Weights of a small transformer language model.
Size: 15 layers, 5 heads of 64 (1 for keys and values).
Training: a variant of Adam for these matrices, 701M tokens, 14340 steps.
Each number is 500 + 50 x the weight over its row's rms, rounded and kept within 0 to 999. Layers, rows and columns count from 0. Numbers have three digits each. The size before them is the row's rms in percent of the matrix's.

# gate: layer 12 MLP gate, 1024x448, rms 0.0559, rows 1004-1023, columns 384-447
# up: layer 12 MLP up, 1024x448, rms 0.0622, rows 1004-1023, columns 384-447
# down: layer 12 MLP down (transposed), 1024x448, rms 0.0599, rows 1004-1023, columns 384-447
gate1004 097:479540477479427508546509536499548534516514581474479400493442561513495507436522584508425567519510534552471505443489530596495438503515499475526536392526389457490472429595471503475524447428640486
up1004 094:455500513516635409411529502472439547542548479510508473436472456464564572489491525521497497466477455545585450470541544460483489488556486454503490522589477462493435528484554497486533480532503478
down1004 097:488594527554583548482541448482517468527500446481577554395529504537509554434509593497510518498515515526543494490414543470444549470494551499573521503432459563501566442502505569507582539501553411
gate1005 095:541544444558513540433518477556469442534427496446526456546478399512488521451453454539633470460562539497582431539483424492429529518532552431475496518483524496541512531594512458503541564434461477
up1005 095:560523440494425546390522537578591367575476513475595471607479510564537425519548517433484550406509552449412434537548500411542604447462549484516413443520529558419451476566569443469501499488472417
down1005 097:460490503457456421490525560478501521490493512474458505467481441504494538554494528470455460436424456413481511442512500478352560471623461524555484456620489464414524499481442556542481502549510533
gate1006 106:494543461545425503435503464538388538502483526452501444539499518503433522516519412364452487413481462551505441499533400504480486471448400459565541563512477556454488464532514552573532456381590466
up1006 102:515491395583551426482498595449499577618600456596484568534485438496504438546520445596454480488500491456593469538508428521482589464509460521459532497521354533458550552416538505459522581436439527
down1006 103:504492570537573517505513487542465418483477561420511523491592472543455478486459570544518498541528496558502533599494386469445559499567444513476535436507545416459493488533418617532509532486443420
gate1007 096:513497505514531402586475554442525607474482481557493503590451439476552395510551432466466436459636515450534477542485459529534534487469483376541573552519539513519551555571531439478497453449488496
up1007 098:402493440516509580455536506469560483432565604539570501446498563511470510430481521567462468567453594524526467471430532466467501541443445562503483511468532473553428415545456426504503504538532458
down1007 097:471934511560483544492510562460568462426483502552528586532507460359626513507453500480507531475527522469509494452516483464499540432529485475534491521461537416473548405573542532460526590464589554
gate1008 108:454533500462507470528391605421544534495533418503592577542467515459415523390490517537517434565525533468525534539490425475531462505498463427484513585507435442448504458479496552496516465527513562
up1008 107:514518567586461501540607467522508475485471566537458430432409552533677485541470471547458587494486448486442499418512527556468500435550457554485422432472419392499464609423507476454500489486575462
down1008 100:450719524521485462564493548569623467480484547455507494451469493564471448516476432537527461514523539440499494477522497451475538479472437495494527410499532493503476482490517529505413516486459466
gate1009 101:473512446502521442481468439530398507528508595570501519568518433520447517509548469506446524545596575560514534499477473638562376536433513545473492507490575538504584494497536474520559411542530469
up1009 106:448491458467450460456475509506410510498546569505477487635413434458494525553484544539495553447526470491496575589503490572505507475522528477438399527528482526500539580483538486480580544480436534
down1009 107:560415502579523518456484388498460489559491581552490469509591469495548533559524514462466493521479441511535545421441433479454501517521592488473516459508468497548541467443544452394464535477531466
gate1010 100:533507544455440473492630450466454538467482523582511515451520480631531457535443546473557584498520543498482475517474477481483559564419620441511471514427612448382484499486526495454455524530497409
up1010 094:467621506488444466519514496540499583615509481571509482471466471574424458464412506458474499541509575571518554493484523425484574511545549493441592466449598531498474540441472511514442491505452506
down1010 096:549333457507507541456492521532479461430525559407549485508491524466519519504574522531474462470569461484525505459536516536532404486524408510540433511505399496526515494579543518554572460452478512
gate1011 091:572548526476481540453435520584526486530493519544452444469524498539549420469526478482618510565521568453474485404548509472481507457493450414603550508559511528475569528502552459568486524581519518
up1011 093:469492552545464411526493539567503488504447507541565525441478512484517448525465550477544495519562508468425440395575495480514512488503496411506500523533521548466465566427462502580457470527527571
down1011 093:539140512451465437493470508512544583443553523526454472476502545488514493508413504501482543510524505490501476524556478472507475537566604406414468461438621536501570479537524514548476395469507460
gate1012 099:493568430492522502504505564481427472583442521507538533517520631479567550457549517512418490611495451524561561476513495498541557549476465566581399523500470500445470557464541431395505491488482495
up1012 099:463535497498509526566488604477490456549430509459596462462428462528416422512500514501518471432491436529576530458450482571412385500571525459478651438429457455442490548472559456615503564479386512
down1012 100:447602506509453543493489497470509418542432515482437499532463621440455518519475403470652576475573464503597431469539475467463573512552520478559406494483460513487534488447483494479444544535472507
gate1013 089:470511462606457542560565421519447480481471423436500471442462616540570461475486443490575472530479502491515562430597517480445468490549462526525571443457536420359468499545496487458542471497466591
up1013 088:482542540528438588559535492484531473444508467528541453444357465557437493642449509558555477596523500503505568485455557537504539542504493509428492520437563464445457497498488547638602529508468622
down1013 092:463500468482518432480523577567444514512467514479481537438485537506551606469518499600565476400528619574562518550553458554434492450472576493496553438515474492531511555474529437563467482485540427
gate1014 089:488591477471474509430435469485490485511470523497486434593469442421446503429554603559410615568540582500570501475529582510481551496486408545575469535467536419528604454526471426529575439459415504
up1014 107:512504518553518488414423520477537528509452547387528484431492527463499513516464547547497596544471537497448498540406557462476451448549464478481548499424394517499575480553498474445448503480466553
down1014 103:531351489521435502504487448561540449573494499370540474443479500454524439548426538531528551444495445492456483519434465511566497505550575548473438445420498593477467465538449607491439528539494527
gate1015 098:419499513535471439506560456570547482548505472491448493493579482459517473428502457569435464498528536445476458448544439490525453560414488532435393616547427515479543462490493509464543523434449541
up1015 093:485497491474443433544537503416564663585450576507466526455518539557535519468464510529460540497472508502468450427495484440476497480503532433460567468585537467388489494436478577455474483471599481
down1015 098:454613509510554584437516495524513486495537529453533457606511510484479437462435463491537440570529485466494502477543511556472464548529465547495362526515471550489532486551525482466505514547443546
gate1016 092:551497419532514377515529461505468558505421543443522408501433422442497491461457503563456547511524509524459488413434509501449373490511501542478502475564471456469552488484500500419443426530561467
up1016 087:511491509484459427469504529517519531498472508475582412415460502503548512526468490511578585446502495480424373508547501541502390497426530462482470494451516581569499543452438510598446558481544476
down1016 090:543540492390531620470481485453589489498538482482461596479491534485442504554474531535530420505449493576492525521501474461490585542460519603558583487498499598536437442486584543415504525505479512
gate1017 107:449531454549519552477564543503524503492555589435583515484424516606516500515475500510481445455500492464506581540427572541520534543465520553497523462450467437649514451475560528447483480478527494
up1017 104:529499459531449507447475597525494521469502462502609507555428477487481535509444511606426477490470532497488511559518403481505465541487484488543496432472446574500492468548454544466486465473514498
down1017 105:406442581552460516574508485514497484519494520456557453535527527371548472528424561468588466489467466624538424501537488501499437441537565441503558436466541568554494470501478540489452519551444403
gate1018 089:477461458561476606538529444459577561551591430571437521451490550437488371538545490506528390497517573489499537498485486401454516395554399580554500529434509479562473434591544457463535473460488464
up1018 090:540477535567554502434537469495450408588475426499523530562470427492481537484454457454491552493509483428553494428441589467522454536516518537475509566566484487487516509575466463522472576392492470
down1018 091:533317559529541559456505479466523458581400539537579600553436463527437462511482530391514526461539552488534498491447517462468453511496495494527477618454553433437475501520528461575459491400502447
gate1019 104:518513492516581524475465518474462480472550512520529516504516492542388499475513452500492432431422548491505460598501592545472487531486563487466555502459512440419532502399452564512578545377488419
up1019 105:536455515525471460528440542500593488540556395450494544519524451489603508457550555445415487493529485570557525544422477564482396579495505432543477532466569480533509544535566526532483562536584556
down1019 107:519792482512444566492532507406574500529557462517558486499495554453544458530454533484492424504544451498505470494440489551524543557454468539467490530490450549439412406489565505461498517489508575
gate1020 102:515562384483475520602534508519505410499494532554506512577528535462553609448571571510427458485582563528494473524540558477515486575527412426542498560464494608539474552461478488445523520482581507
up1020 101:461483426521445515519508480535543481511464515309390580478526433494506390527466557540509509559571528529504497494440527456501572478503498471545573426465508493388510511476514410495530477469601469
down1020 103:510484503461420528558559491512473520527584500500590469453517602513563488621457582562490566437528476616485472498555489460471454553477514445459448529477513504544503511593528489506506532500493548
gate1021 115:533515558491588488538459521542513474476416586510445495550526535507467592460506467512511510523401567589517574455506455533490372435504423559415600473574532553575456451473523477431491553550549476
up1021 107:465440584550428476489596411493499623557546491544481463518448401531558488587443601471561554506556506507416558493538447468517585533473558445554458507461550495442517554398472517495466477526376530
down1021 108:541652491519544494497453485540521444503463479465488517508521573441465584464496440544482487473481538588507499551491558505466430498600513572441512459521555570481421448502476458467478489490527558
gate1022 100:381524494534542393540500592480570494425520478441482482541514488547487538571526530430460512505554546509482499494530512483633481486495526565579551488494473538568508509551495485492556491527488460
up1022 098:538553596491454519521445555537563449480664496500469492547436514430535532472558483556503510488437474441458572519574498494397611561519482586520507428505497500518484604475530577522536525541447505
down1022 096:492737493541489422490473427541473458522435526577517550461565487616537536524474567523527513507522520506516356470479484531516481447486481504450465467460467505468479524502433563396420399496633493
gate1023 101:563519522512450513490393455487405464431441483492481412521476479535584553556468398468436503480530492491488539443510523583436501434491463478490385552513443470415463568490505579478530457473563471
up1023 099:447485527516491607417541428489424531446521466545491444482412531454506563527594519501443445502476520553623510454533446479491575451462501529509468517538475517468518509496488509465506570652406495
down1023 100:522720475463423520535484499489513474552449509534528509542530531541459486555540432463455457444546513531507497496498552453454562538574480586530438505491436459497582472492509583495532529380482476